From a checkpoint of a small transformer trained on Wikipedia: width 256, LayerNorm before each block.
Each number is 500 + 50 x the weight over its row's rms, rounded and kept within 0 to 999. Layers, rows and columns count from 0. Numbers have three digits each. The size before them is the row's rms in percent of the matrix's.

# layer 6 attention value, 256x256, rms 0.0429, rows 147-191, columns 128-255
104:502424498442478485508582509441559503506470460496427490465471479488492435548644535500503454524527458436526578506546456564465543499474427465522501400505549489525451515470471495464436488484469549535471507516515419527517559492510549463453453525476607509414597472562520430528459497568486515406504496496474534600434503476542524538492538559351503503464510454465475465474436706553567477459510
090:435494460603511516579513452495527455526511504514511480452516513550518515497372516578528494513472512431372511533477504484474521502472416529446488486530510465492543550592537515413476471413555513520436539519516429542514576491573505522529550424522439511530476506533507403452540572486476463468452396558506565442530452396463474512488531442494499565477489486465408537458511549522465394587431
112:450496484533487389589542550474439493501456535538481556484529462489526487494475504495494556463519499504469483606476538606564542472465426525548488480548471457495489503475558505450394473431421496461502596493542509426507570497589491489504588461508495516534622562422463421533418538535492406392518428515480593585614526487530484507483495479556541508541559469632511492499534464555526569468483
096:529473508552473577380569510458571488547485508417479496665523490480509530480465456379502528427446418353472490466508492496482541500509437474499545594497496443519548459583485538477522480463531501545477492462464462500478474536441507486488518485471462522451498472566555592504670445502488531482482525511535468479588510469474511516544610540458537457461588536396544442553487498514487412492396
102:461536461400498480475623368443521453553454497528545566436535431516483564583511465516489446577476517432526484455450465448474648450433486478433536561561483555477430387621422439487484532436533471569407594436467550527569503469452486431387491506514496529494571504516482561462461505537493510528512513548457460475488453548567528509528543433521487531542473499531482532539612455490570370464536
107:482515476488428458456500470404507450482527546497603475482508438527501494557487464423570418443480534376484452515593445629421476354444475520523488575549529563481481510518498517533529567479530540453497557530469573561542600479526566552643510513508520495531580500578535469488466523514545498535496475545524539481438436478545528490461545465521570500511381438473513554518586473433494542439530
110:495492457525570456587467508596513489575458459511434465482540460479474494460526510532562441529575495535501497497399432442445477526533513507443491430532508487501499538378489448539549484506477476537500501499470538498511402523481467481357505466475531539471521437539528523562457345506437558475499577497459530473521514587605531511474495539425537498470524498509499593487516490572537527509538
103:511503487475614349490550453558496438434479541476521468531480518566533434432415533456434485392441519628471611454374385374528527629525479465452514403517504427495507607585631475555565546503446496517541497488457501551545437558466497503505480526476456501570400450527508497480566478486498558479491546516432410479414492403455464486498430578539474490424497545522494524458562512555456520521507
103:565542404463422494547528510496506531516443483563466564537468584508387475562506558471485496486516340547477506492495573500472572495568490488491568568572601554475595480507471526551469468429469496401536551529507540545521481551502481560547469542455495513450450479504516604491524517619564506590509537389534601566442446546460526455524511462530553483539503505493556510562509543475512493442502
107:479484492463574659452541353492524495507538373489619470517495460504505529462466511483521601532517530504500487413546498512540422485449541490478438625509501490481465584540354482461456466463564500525481548493545583481516480539458525414560501532532471473580540455535479475394495547524498390549413521517470641437549448531461541497501530455535571490484436428434483633498535401391536474381521
082:573374504535446568492510601499441497516470496471497462508516523434426511575544454473525547494443564444627569556529481582480429495482467469495453516527496496532557566451407491558411527530542533511451490611524423475554543515574545414350454508451523468406504514532528459592428494454499494456518473424498561516527458477443569519539645493469495474502520372484537523511561532478534543445449
090:502544375467490489530525474556413481484445444551556567506397549432546520457384563486432468480503461500500449478559527506610488533539535459593580546579519541447582470480462510492471423470542449484513510475466471517447492479536519548565521514486470403484488499465515527462481524588575463465390493523478545460471456568445591565492423443630532488546525466516472515513448452457443536508454
079:459462480468413531462591426480481523497450553470415546501497553475429561530472497465533492484557532540533559535552542524497516501474511460480518529489538509552509398481444488529491592515499489475474525518512474526513536409406578516489411480448543570464472432548539448506461420529538564365485462549527433476379569574446498513517508494495570432486526479556549412510535572502518414439522
098:437450484518528515489510445437486495461500513464552478610494483478475534545515421470475549537497551428445380494486549548580572514450537558520468648466431551466506522609544587418486415534516504494487594516544558522584608448520528426416501477510534477533494479447475499574470529456507489501481492554493502557567510492514464517528532444462522505451452497549561524532535468538533469491496
110:538432521462530390580496503620552414589519464503569505494501528487482523505562490644522522630489451528537494494497516485523500595569526481477521453487518477506477568504589493567545508529430541501512560564435516486505519489542480419406487475476497486483530489494507432592365512453501511471617458502541446578536493534624469515480480514471379486495477562547512549501458521532513529532440
109:534614479492481624497512390444514466601585431476542486573474510495480585571438541469486494618420499526518425499465645478541529486488536367484492604517525610526492556578438458483589534484444485484486569469460491489522471491451493508480490469503489498540475528509512552489539595547509507534521482512537506514445543538529509476561487546486455410606557475490456512499555430510439364520433
101:489578492477509529461547507487506593531463484529417513514472481464515484551532549570510548573552518503519438579504527471484494397500415515577447496486512497504458492446517439548499460494499488340523402439522471439433504474527488601507484503501476589492505482438487484497448499496509467522542641467441508546609515466536523508474519464454467515460449526544512426498356551477553488502485
097:504515541559500545618556451577420516571510532575644499583541555507488556490546463463500553572562518437445503563555488526619492540436431554499566607532460432468518497504592569530531465508535471448541521449437515478540523498641519440487501460458545532524500479467539316593451531550476487468524352539477524474435484482580546494537520518479467534573535457540430550490480453636463534457496
105:447500479480498456324505482514551484407458550510482506502481515571553606456432479408479467522499522542578499521507413534501483444589479487469570525555520530526490488524533618492454496465606504364441509559478576500491459502499522518406475460559475523539485493551495627510506546513521475474513542523495555437536492481355552476567521481541498552486528476522515496507488423386512516471521
108:557415497484572539547404415496520461432486526530541479514493515487488486501479509562488516556469551577422487564524502482468454550537615613502483522465522425458503584523400467485394469541477537504451496562499543572540463489528478487514592588520425501562472452468476439343514523467499471551450538494526448454465535489480478487460500484511451520513476492552477565497414533471494590487471
100:427454486458437445507466516454506516509466496474427429400462490538467467487489509489570418508528518557483466469496452413460454501513480426558457523496480504508465496444433550571523489511576467421545559563543530543501400470493526524469557505492488509504511460423478573517529469520550533470561598474507560539467514549435461491570492524495610507409375499454535541539496531341461552381580
102:488532514476456455582377578541527478509460485521491582484501477481414521465530481579538526472436495596513510451536563538479463512487508426543469459504546559472438487375458501509517521452475463519514476465528535499507515450465461489523511470527508503477532557530482452528456514487513506490522456521480537551475487505604498514498498470577468517626556506493597563434539394489550566440519
108:457473518509551461409494465548468502462508521471608461520474489487495513496418552576492431510472471390435536507505479530449553503512506563534476499517470468506504471599501546486471450508454497550477599444602508546579537555559523580554500455468492526526430520596508472475498497446543538484452438506461430436370514508491504472471493455485503503452429525476528440544491498551496491592528
109:510530498502512453575511497537491492496483460528570524513519488560474432515419512454511560452501506466487520547576477531496497574386510457472497507553471445504558576444404478451529516534566535527438538480514468476469583515434495484621474517499407524469463495526490369579499456492511523495434362486545517457373450432363449522460579547502490450420597435479457422491455526500525468478446
081:405510514455475404664578405565462556480561526484454476429546437586501542529444549470444497567544520453488493522442491533606496451400417555474491557530425434493557548495466565504512510437529551444540615440498542530568601348527529448524505523501414488424549546484502408480387454530482525444423493504376445457508505512503499490543466499483535574495518514591430497483481457466545492465528
106:440588494471473496599501482554486517526457435468520526491437463537481492524443517510478506611399484471429501557390499484454551500455538572471528474545509428511473330458442484482476530448518515467516581518510523460485522483462409522496442494500479446517566562476499486522555490505485421463466480537533497531435449471460490508542494515514505532536542486422458515511500516595443515583475
087:459570501523510524608444508493499471483540421543435578446480474529418569538470545469516473457520497500499576420492494479441500486514537467486446501429537491441512506483391512549502549495423481537536465433473535586500519549401403516580449544387482518530484549524516592510397509557549558468451459516526547526381498472567503452575512543518542479599554482575470502516578408584506482511531
105:519341499522607441468557460616566459538402504581493535448540418492550486425401490519554494473508475557613521428591505600460409506535472488517491501528498498499501584418433552483417491548465502500402507601570550511497554531498519426449571544515422438437481440467471423510531534479479456398435541432563569414522510559446468536410537460483472503427450466502481569524451485506475499495544
109:500438490459461479444554438437539432546510567460431451513466494549474533478430545502568484519307455545457529566469514480508480478523507510499504513561533464465507417564547533556491555378438488561514509450460536507519399508527480545535533457479552520526472449466533566472549501519483586510509452478494463508570584601506486523521532509548508549508440549417484456541531503526419521640557
109:486468501464584443538402483555574439525514546510563561508404516527451537520502494530470494461542460556456534464470459396495535515508622573469565443479499521505492496527494498518529472525573509532477573510551522613532526508384430484559485562529519490505483502581504585467450505500482499559463489505493493500255517550566504510501496504490464465553489551555513586485497538577559469459627
104:471476491472458506451482563511470409482477473463474626392499509593502484585603469471454472505511454528545479480503500444543561524452594526500564407494515540488484433574444557552506547453613540545467576474498498525568512559514550499388455511447504486478576507580526509579508402537493497456528436523527522629404466536552513497496502472509517560616473445513554533475551638536530602495428
113:456499475490545320376487500633507464578494497468552529395528484517462516509501495525501415528529522369585512479525545601446536487574500518518498466496489405517448442399416462524498538444462524465543598477509540502467604494546492607452513482495451515469513506459508558500508568565484507543530486550525552511452512525524544486496508469519495508555543525545525610540462546473476547363524
096:525539547531510423529432434523532437461503473547544440494517497511501519529466566476515530488439470535406511438446467472534457529574483422519477508414544433535524592498395504422562498515438422512575457467510492508546455599434493535528467421499452490538438482449506533437498499538496530446493514537531550444485553512465511520580475599589537447438542526445480549521458480373449508406545
111:501454488587445484464529501486515534504560525485380476473432491504516442510470470566483484587497449439461550615403576527492541516525462500460534411441514490476495512435523564439482476457461537534507511568510496479498498470510472549450451449433478474461586510492528536551544460457484624509561488522458385589517537508540490490458442533397419557474481594447547511519520595509518575561448
097:459505480516496512514590372404519393504550563470544564491528492537497531536423527384472509479491538363459416545531503592507527424517431606436572639516420432507395425530520577417502503475513518476498552614510571536529565484530475433530490536535585538515560509529518518519477517461539485570454417499533576471500473468485571539545488507515594500519521408546466543486544478478518485542561
099:491397490379420436475445564627548539465442555520365487524547488515523587456428519536454511559438539484487530540555496574537449498498583534533535412479508448521501454561560504493475500469549464562519515424507475519518441555521505599425584472467531487537480515473547436586472498516483491519419545450508502470466598523480523459488489426561488555531491548471470448514366567565566550567439
105:476504503464504458407471599561505537465504479466527495536482517509482392431622464473523489541441500588503432458446438478555588573577459465507487479508488468494484567526467525451517501437570488557527580416438466615566481486528504447437558504501374551513510447542521542462572452461479563542556542544482520504473528448512523541448525435509579551464482533502524392544561526375510552500455
089:547450525474496533471556483402512572504546544421440420509545441455540478479516523420492613562552522501532403581524478550472595362522427478514468537471480522549486492444555580463525426516514402471508514563481453453539485466505453438408463534503506472459443523494480547580541478472534511473501494468527562561647485632429506600534570505519584518407491505468542556558483472452502447458497
088:480588498524450438464489546483551515509515489452397531498538497551443467498525519472518524470548432470457518525487549437471552520460478478489464462483477459473517453434439476458594497453515490509527538499539559506560504539456554433439442509460527584408566494429534549535575407507492493468461555465508550588557455592592484533493460591507527608595505482460535479430525480487479632430514
099:526564517547470532628476348455493573532528547496511465512498468503494571556472471498488506554504496461406435628444528555556528504452504543484457513478465526501433615514564503489558480546405485483574519486453481516526541451498470475561466446458577497448523513482466470563433541483480522576475385457496458539528524475531521516580508556531444444526474497546469513531541467585450501605596
109:564447525466466527543498492540507482474478563512550416458493491520553469484578478373483478424535493500482463453583397538519493467490473545478567519453490552488505550496590504498513517603465469508475428546527505562460496550605541476473526513535484552520486452484514503589505545486470498517520490492496492510538521434421510529479481533479474518463467488573509600468454495562532587550478
096:516501546524510484638521373601483464482491558490500570550508545536524505510448503506436531546514456554432467550460583464508437556523541466470585484464473502494515580547483524397570469465455576497495574622524500487506525510515524520593451474467508528495549516517509498429519540456501470480459412516535494572451566595469473480538375525569504526537661453558526506538555539585475504551530
092:510475476432457451408429586506544507525570502429473484569481565502485469482469579519517452577442509570554580492473546541512547510572441519580467421436502407504516576576618508525533496492477552437522497381421531486494472464498516568464553506534470465546478472510526537492513497452512605583561567551493453479468499411622492499496524523395526506516525615520481533491407527499478485562426
101:540464487531454608498557501411470546530446506470490429516442479439475501490557475393457550480536473415535457550497464534470608445393569487479558594448458499505484433472566567506499573518526448555435516512489532518476499432460560547562450575481491506462538485437521501546499557548457501526470523474470553500597524552543492462463540522433482539552533469500496470501527520531532446462620
088:549510457529533558429514444503515475555562491489470452524479539464502565484397517505550559581490510431561442491578491585478542494426438521528513562450487485453513495454486525476505520420485486521439444506526496468466502459492566492503571443496513502495565568445467454549513526466528534522555501569533595476591516492590583491466587496464464431401614533504484625475478527465460442541505
# layer 6 attention output (transposed), 256x256, rms 0.0868, rows 147-191, columns 128-255
109:571588496552528419536522493493487462498560611495513512432477574437480488504442438476465581530450496504471513524371498506416481490554552500451497659587518479550538450563513440488570554516508463561504566473558545521535531393527502519523571447504500476546464463488474578462532459469534448673506555571568438479472379479447490510437414485612508431600607498536445553549473529519455539566503
081:458489472419503507479496527493515490478515518528528552491362512515532498493531469439439472446525500586531494527484528483555438431493568542544539500461324513429408463468472505527449532560449458540498528524505532513450455461518530452494476599469568372494492522375462582475475436493623561487542512530462526495482505542510592723449533561458540491465477539509527451420430512456548556446573
120:566432503405543665567471468516508533516554531397452403460493467448522523455532496540484479593374483483529544381519512442501509467538620461551508536496550519457515584513471494504623549591416420534543538500438527472488449538460533469473428570544470530535466525549536573485579479484551552504505448404509460421366551577513504471520590534472506541424451480460495432521441519465591448458490
094:453550500509498409465466393493463459486537448471532576462430398539528518504539538599588502462542550634545506522574452567449445609416500479500523452448507532540469533506503569578489490483478533494442535524523509464507457452518441516561501514502539521467494504506490466456433484532372564493519460437504545634430519453457471428492408438522504533527454470573450503486541532453443601472553
110:510495508562574524480361572636546524478479518505480514500508488412485457519475459574494495438472516557506588524533568465507396539593438431471564541466502483560515533446542431583414547480485524443491441590502437458488542477509509469543509503601438498553487455536553492530502449459509440541418496485551413530505458453475541496515403566518569543378478592537508447540400542602487583525465
115:562556513435623524462501491489553474476523535410490535512582600466539549446488498589473537583490537542534549530429543376563476553587512525501500473505470481510526508526461512489418490492484459492567475465576490514432520415538480470417399460575451448553440521398533417514412515484432546460513438489484482513539542592522476561454466512423545517465463615426470479458355548601501553572475
111:454556513510494482458526545538532566427489539456572531550405510500523454572492544368401474503458532476497526476556532507525477458516431486513536508526474468453414416530495518390417565495584499451414431480447476555417539483486502515633497481601540471500519490496482506530561520474506459530463498543565446486506465456436506521545482558549481437479448488487583548565536454506441445502490
091:374503556489432526485488497529501579554510491465481527481582460564382539523476454499546448483493545469548399467585524562563491449469432538521473495501478540595401462477369492450487568556551572530485456533509439404527477534542526468508478451520542649395523502498499492505438518538299505498532477527560525508518566510550545411488611457434481548531453518508544473496561456509531423441420
094:392513645541531507481480513482520509481502511470498469497550431489534473467510505523517500491491697490514471461522484487497463539473480478511487491489320476546314534498497514515497583490497564531499506472496497499409497420486523520473525470571488467510517497503538451500487512468388501495475484548468443489528496473513503550481484545482501513477528533496449501470513487511434508522496
104:515466492518477431545431606529527442505454470502510509532460541505579522480485459480478469539505456533520560575480518513412572502524517534511505447444487486462547378466632499513446440456452392447497532492521439525460527407457471547483531498400490504436532490503444533604500541521508627484535526508493473506504573484414482513480495529502528497441456596550552495451458481558460518607580
077:559541526513531405511516502396486423539596482489490491512558527492530497427466549499545569599489531507455454544434470404465486528508545493493503524486602523477610503518591432425510480486409482537571524445552595545535565476537559538561572533390505551594502488518520558473505474529373601553564458503520550543407502483485350395464423505602548430563562571524443521518416496475475499531516
083:414461672457512516481479496486515484503501471440493481476616402529441498502530485502582466504481612506531478472475504507478515516463498500465461479473441460661390517511502517534506592480504612521520500519546539503535486484504524488473468549507483677499529504530541489513468527463187531491493478490476452488494559510518436326518519515445485530487488527490494500504534488534483470482495
075:519584486527496437518432436516433432583577476499510464542457570578619522545552548481430498532457413485448541504536492463528482522513461491456544523510474480510377602528479492559508462417591506582507448478520447454395460576505465527480555471488546426495494494405434482469476443515679473632490493495581510602524473473479503559482421503518558495523571447421474543396453522543445512582447
107:533482498480517526530415521477522576564518430403463510470521454491535503454502523567606458491464542528547536524510529426516440545521511368502514406512608488537470553389433481595467469406416452469480480540488492394492403595455488469514563528531487529561517484538529518484535450478529449488515483379452522516475523475484549491493405551547505490479520551520556462480458519431556467517419
107:506493520532467560489487547435522645474487519444476434479536501539430459567442516376502505362452640439461501532464434471496517441568478469468402470544495517601547505476428463456491547499520527508446520506545489515628523567472538532511485476515477506602466507501519655412559473497370453532460485535494500412473428477504534412521460539538512485492487479570492503558571516438490424406528
119:518492512543495464461458607469487459462506448483564466450545485506481529552479505477522514383629524455487540440554451518458465509476460528470529429385451495558521494396512468538385511397504512386596555530515533502503502436531502478486554544498446563501476525581528412511443447514467501451475494475461509496484596406422501509389479448473492588437553509557516467467532562412483652518554
104:511467504480453490507486459583478400446457534526500466490522426482490455569581524417478502461458464481443532430549451535424492573468583484467494550516465558523558495553578530526624509426492559511463644516463532531538484532447476457488567499526496432514520517595493510465603560464584473512464515502469467493429465609480494531601539496572485532570615426431504529605591540518475507469493
105:506492500382570475466458546456530584546530527420544508398548493497554463436443492518573506469401563515531575483459523514479500456553619401513428386508572463546529592449354437475487515472487503515473579511567494534607385541442556511524538571521439532476444490560561682484554485431445549579409507499528469533511463567533462399478488507517553463475491506488565473412530523443516470523495
108:557486494492514583544553457489503489534471396539455501578461470449511484442552492526453531454529448491466427460511505499486450545364476538471510552476494548391481550554485491520515394531456469628463445471456404465442456477430431543496483522473500499487552455505490332538470457524580576512467446453455563626469502466558486559509527532418484507460465553435460529468407526624502491586540
109:475421503480477466469570598522422546552510386468521458523551497578503523543458496420422499490473542402548469510465488533447502445595419430570464464499497542481574415427605476441554472381492492514551488471559404513536527604401529527473468440374569526454595560447457615576506591536515521443537456537446563504568548517554480458555500579475493360455513514518542514482570498528549429480484
101:563491541558510502500574548516519491575446469453452569533573480474501478477535465486461483531493458429467518606476524493450522508502420602456481511517546496505516486535562439482536517496539526544468391410495504492430545497415422593530515414528476457444558463595523414598503551418498478492455432519473453491578537521562503461529414502567472507565600513519514554511481445589432443634431
107:448459515549491621475551448516532567522494503509476477506495551413516480436501484480579517517519458472489498552494426399511557544470521480440380587524516397513466568558509497473516511599466528416551495466466557490449490515540546543479489519589486509567481553469538580477582548556417509527509451394506475381542579476457437390539527480413502453400455479539518533522521529431467460494511
113:375520502453448440430450487482465507529569505546510541444521439562489484494522412480532484475524563645553430574489497455634416514478478438491463497506461485449469458440447501476431513482545576501440413552604515403548493517522528420504539546528559491457526498402453601447490572474490509515570540510470508512591529527560518480489498540436574504505498505522452514462548505505505469371420
115:504515497484430534435512524432474394498499547476524540466503497618412510541462465480557492592507484550469461455408530551501489430414576566534519538418577529585513508519508471490452503511502524462547514583515549522500457463590520428338504483416616565514486536489477580473522425478434609494600525494531495563550478511492493483456488431490508523556473465537425499439531531460470499556534
077:557446469472502546453467530573488520476458533517530521512440489474568456542561476435491545460400478526511513418518496496455442490488564466566568489482492536494433519406434391511526502557500386501431476542431472391428391540424475489458586441581546530562520495512482587517598465461619517534411471481544502544492514514518541561391541540475478479465519487470529440456545502610522488550474
106:570446514510544583411493538524539518494507539533516557475512492441470469511530507411569546474539523483482512399541538558500452417506527468515618517447538462556526601487472465576507548502496514505515458509495435563476417465471523466421489517583562585479471441528541532485448465483453602497485476497479450417491437459481451519425442563493536465426485417555440478511498474508488568471556
081:479480460578524480502556481536501491532518493594504504570409569454584465494477518475428529542511461476496530532493567506520537485466516561481542519517358458500335469476501450471498521518550497466536491495501514436397468382536564543513585498587490405500502484500505422525504472505557510587478559571520466486545506461454478650371575534430509459500516551456501559398455487487430496570469
107:478521481505416477580520514412501555424454484406523493584390486602467541515489521356417462561427520498467504570439451383482542390495568542460448462521410508451497492572551543473479522527496392516480492400511469561494576473518496485568440411445603412543567511443469605474484488498513583488584523530492512512470442514461510553566488609514505449449436544529553532501451482504464492493572
112:465512501601484537460521522536459613516549508570543537514493469483539476557534501524431476400572499526570509459531487518520448538494405511491565469482435485438497504474430498484508494593544609510509443539498515464515594474465431472534509452530489415370519498504484472475456491498640406518485508520438527488518527438522560501402443544507494473472492409571482503505537442567489451360511
119:489526504471551561477531563493486604504513455483502522465569467467499521486435509468547523538480536416465512549454612561512479524501325409512506570510527417511440474440498421487430554447531469457537436488535403448538493568562569556491495485552521599509502520477535416579453493514484500470454533534535514488646516412500501427467448486450495506417483495522460527474514548430467471602408
105:568501514484594533544561553415515527529578536545507466485490530440565538433430489601515598508489519418491556498453579515523438455582412466559550614504506445468481560494508404459471524519529434529611483503533443482459467467499485543552537538584458474581487503445543476474446488444500522559507439505549426425508400431458557475539436477522568455372536589557429554513441450420495474487560
115:529447518553554657552503533528538558395452527519489439531493568497463451506508489466501542474447496487396563542478486364537469468586549532473533556540517496450507574532556489507564441560559493543448390468505479521500426463452540485512418468519515453576517465494526433518424470497557489497431466449470485535489406475496461517546539535439465498406458450489523514353434507538530486569528
083:494413510534470562480513542491515519432459484456511489501552490558370518542525480419554436525501483512510455539515563523428581460472456584456482426512564479603552428468599490485506488499566621455475448502451537484473446418537471523462522538483537616402544505634480447596513549456342585488473505480457500502539579484532421376399553462454387503555422480531541497466525460506444437625496
123:470519493497451513523529531505415502559485512485503555533524487498422462533488452470613567401507476479506421420485442513447372497476555464600575569517553542500548421512468466493563486540465488515490494486541550472540481534459448459506599459580543563464515480478516545409471490485511410420512481489464586456507506426504596454539459460587468484504514396527415503515564482406560468413493
088:601530518457578515477430539511516552444499540440500521436566539494485549437521464557588548555448514555512561463473552486493428594505500445481530452479692488582666532529433476554461463509455497557502501433542463475588507550531504475451472552508469642485449503515520488509434489541347538454474491407530538539414532514492444361430492496524495505446430533459479451489428521578505518532495
107:518495523463540627526512443498453471534562481550569465451437464564603448506578498531481447393463441512548491476429555460532571511425454442482474534532471472394440536438467495420579463552589542528519451503545558500531481549483503477521475566453554564431541519509467564445547593545584436502503436465512444523470487462486476471499554494447556399422546393494567508509599445474477440386542
102:491441468503485531480506458477480477511516424519474475478468491441538525504519468641440496469559510504495485485529470530480428496509472532578479599469542564417397483463515503524496431489455544526473442593466486344442467453405504532565495460476505424518533512403461509580549453491578449577458413483483486555570477511532523505634502495466468490500534543523481555453492517572526483495486
086:582525493537510505503456529523515458491494504457515520541562528488488504455506502534623499532491458551479540464497495506481445580481532501448499479531707483535667502499495490503516439467474515487511458460494571526544519545482449522495509475487476620533501483594473501499484495518379525478536510442503499533436503463499419336490399479548478486538485441539457513569504492534487519533500
077:489465461607504515513495507591517528493442540577496506526387520495541407524509568586521505465485423449515499481530483496478533535519519591517630562494484478467397511534519495596532467585536469528497478495395470444365436457426400530543578422592541346549509473522504519454510484480581436556495479485472440423497464459412577589565516443578538516439487491565570547510544452506413427537535
097:484474460531463494353498596508518579507521524484486557477545564503476463547498497462569565419480525516531489450536517468522430555512532473472506399530523434604578449457352541506441543436466540421503586496532576470568485589534497441450562504531479535532430541507527540435535451512477417488559617491447560454505558526500533515363503509498472551487519438472542419491549535437501512430420
122:465551490457564472546517504410505512499516558448501578507491517516462568489381489601527511495397599531534462542379580465551495483518498451524471367558477482480545440473410577401488530497523484451519543506474577541491508532525484456532469487527449443512503555495504447452452538443461442387523545539483489494508440555564547517478485486545479470557431611448542469560444487439535455476489
100:503484462471446517529484588371418620513528494515520426456445472599510521522436519444536526413483547419540515426528501540497522406526523540588515477474471473509499475460471489521460558513531350566521536452512445434525444559501437471431577574545532527517474539488508554492452467472484506426582564498459507449474526465465618547460577552515520581398378509511416534446505476414510468469502
088:543530524523526529456489438463565483504424476607527497455541522520492467571595503504435485334623492457483474461469434505445496514459569518429409511520425571548432462435383504508572446487552582540444494536556455484565477445485504491560416439472510511469441525497508438450516483531485363577401410522475531528551491481476541557462460411520476514565541443462504480515598522479461584462514
104:534572486530546458462466489607579555492529520443562583550519562483595487547473549535548499569478538548494558468501564443532481502541485424471578410546556456489449562447438537519512473452490530438519507547411508506414491562485426439421520392567548429553464495507482400506471392568637444482506498472480492534498468403457516633458423509567487429444503442504577467507437519521484568504443
077:498448544500479513561470406449497478396509515412572540513510455565460489515546539452535452424444533589512571580458489463418456497535624461410486453474528512585480555524534535527519506526463550454455471518525615595468469450493425539504436526457548557499507534544504558475489476550334572454478458338466492534442500458452463454532449523514463480497399399534521464527509515476507606494564
# layer 6 attention query, 256x256, rms 0.0592, rows 192-201, columns 128-255
094:498489543626477400516508535487624398460549610532517528538514471453505525518511507444576529512424553506388583473590515475371466405523549617459498564463509439574558484508439552495577518553490496494553523538482535530530474467550518524527539482587467501541478442518458473458506525477459431430607558514509515429478462499506505443462483455421529592554486459508490534492530515474598506573436
103:464501471521535533456510574464388537475436459475448488430460571492522473435454501615441458489539456443529462589464377548579518559430426464520499450523499457424470489395610527381432502449428462612422495448478519492421506445374553501502504378437486468424503523493521498523579520504569540486443498522550536582533511498469528544427510524523553481461459600467498437460575504475495545470502
112:520521524577494476518497604493523533428458525468514504488514422459475549553424494398541505510533575457430523445558465560437459457489509595496527523533504461551520526424491477434500491474451515576530551472511505453544415466509549588561532486508438538509488498520463512518506500502516451466515587517434450491486474455470490538396457460550457514449543463557531560467496511459498466477513
099:503574480424520618556541565490400514485461495449532510477468575535484465499409438509457481453539429543498418407515432576557532564405512645487522472616509511472459487448434503450392500443556517628443483477502492472516564513487507416522416434389478486464580537467537503489516480424514460569500531563458480507483478471491537519535457567541423514416495553530509446424486484463445496466503
095:482470529540542564576510474453356419524554542487527509458501478480545566528558448573499508469509490424542549434387536564472447452479575632434532490574433566503462338522457534473465534429412464474521476517524553537493501512629471527491534503486507466566516581511496471491481475497498487540572546472424488438610571478514523536394428532473489494492468497492538520475412497427464480384480
108:539362504478519471614468429447490430570535566494528527516494493506482517574567515464502536555584527420482500469460558472513458552480622435447577534521497457486475453502482432568546482507536532462535475528523482542534447487555452527486537567600551483539484519576507499429395461593510506554491531501470476412542518449578496490401439504449426465519478444512544566498530529498437519418519
103:529519477370530578548544533502444514490459541460478539501493518494447540483466508500450547487525430472464466412482503606523439573447540544432548498515497610502519403492504441467420484493547477588490426475544515434537509458486485504548446468479415487509555596540527593482498410593493575567533592499464430454511559504472578506513413523528459446519551473536548588486528442487567528386538
125:537493589439496535489480485488498405454540395407590552487551472529488403432555573610538416486384500508525575542392526464489449510531457447422480464398510503542501491547608476561489466385464577480498526515504523574508518558421534400542449575454338495570548525551472468613537519477482572458488463454491506517481444558467443467503526572455487477514442496484415517494509465394484543429549
087:563519536520533488502463454609507615528500447473445486534500447520564498524451433436535518316509519568486503480520399479449549560493493560511561601505528548539526585490533460523496476518467521602514517456447470438519457521387462460580486547509553516551451494518499525535420547515445521437391462508450473475481483529389485491392466504602450461486594538495446487508493483563454430428444
113:516447472600460476478546471583521504504519461560488454582569519560455454415449533525530504515598499486480433460488480464588539556480505440506478561530464491487507582565509503506539480570528532531462405483482456453488497513400431548425479435598526528506513555531498464537488557558549510527437488468484523598593437504493518471436590466492522485534537554480487498525543576579427392425461
# layer 6 attention key, 256x256, rms 0.051, rows 192-200, columns 128-255
092:592494284463501522495566563599547540549518522477553496500438481441501558570446466480499589505532394477474516515536467581519523503550399513497522424545623539529647535461486469561496356547518463475520510527463518545476470509457417546523490486448523528452488451547472495509491468517448526415584542459487516484517512455472524422503438423570491580543522432491546464541484535533548476565479
096:451504820561498450438440483502501425446466467536494508505562437576538481445507560484457486534494623485537435450451464468503463526451555483505433514477416483472350482564498511489481558464508518521471535522506505414494512499541528473483543507528469512507571534551551503545509522508480449530501469607510452467503463560512505582508525586449501530517482512514512469497509451478436488477497
134:521561526500623491555509600584540576449466503428520475437450524458516507545445472422460440476518529528395513525539430564468545529485377595460481481559492555531514527465610455484516504479515495522497507546397524435485467492439481573523515409472455547438473441489489456462467459494480413507520547587485453452525536445461542650485497484614441556507502513568479482435482546501605525515582
090:443512777487478492420520509459507432449501418494462478503506523512551489505458576493541514506446619530528437505421509457482461547462558444501484513458412456499404571516525496508446575446470558538515540433586520463501527440529555460451477442530441431521502501465547498573481540494532470556438514598491483525512494560475546634513477526418492464487455499532457515443466462517421517514507
106:440513780480441521537506558449517474541559494478566502513510409416494483489550427549544438534404625531582482589473438496462442470489483502482466512419427493612482477519539492531471516532556601474569471486537461573497481415445480565485454548498503490502563479473490479453473597415383553558498503507485493520485474506507449419437427480458514471503469494479467446405492512513456507481545
118:520475420498486523561501489406476497510499493506515534527447496535506513456549566554502412441490357485468488624585500477539491508395542475537519510427444549577518452487502464488503420506624496481610435450453423527435412408464462562502437425513473410541531508502557577439558499450543583508461503386466552539462496502554536629429455498492537466479495411513521431397583532525532524501581
108:464511482511541543501492512411431446434473460514495494505407536480555469510541564563441445527530478499509469573454498498569476472500551536517555504524356547498430480485526475419413464446484474544513532531554550426474500418453527506437423435477463332529581467422642554493542479486613526546530545527420489520512490565522595778462491548438499501524480542562458487360531483483466561478539
100:530543284439523530495507540521459533511505506397595484482510521480477439527522525566602489478447424504480492531487521505506478472511463520466519526491662547585623526482587450525519463481485510547482495517457512531554471529476465551513474581487456550506545495499387457545537550553454536480473478416521583480508491526461442246483509490466469500494503489536448520531514562515509556465553
089:544587320445503477534543549597528546503557533421483420421438493450439492499470442442486557449448454533401500499500532530463585412568435560530509579505632522511659494457509480487506444555528464510482514561491484518548456512524468506555521599510435581500459460486468513499475441518467468507434498482576536555448541495544442332466508409556557569540501508477523485550432532475664471501503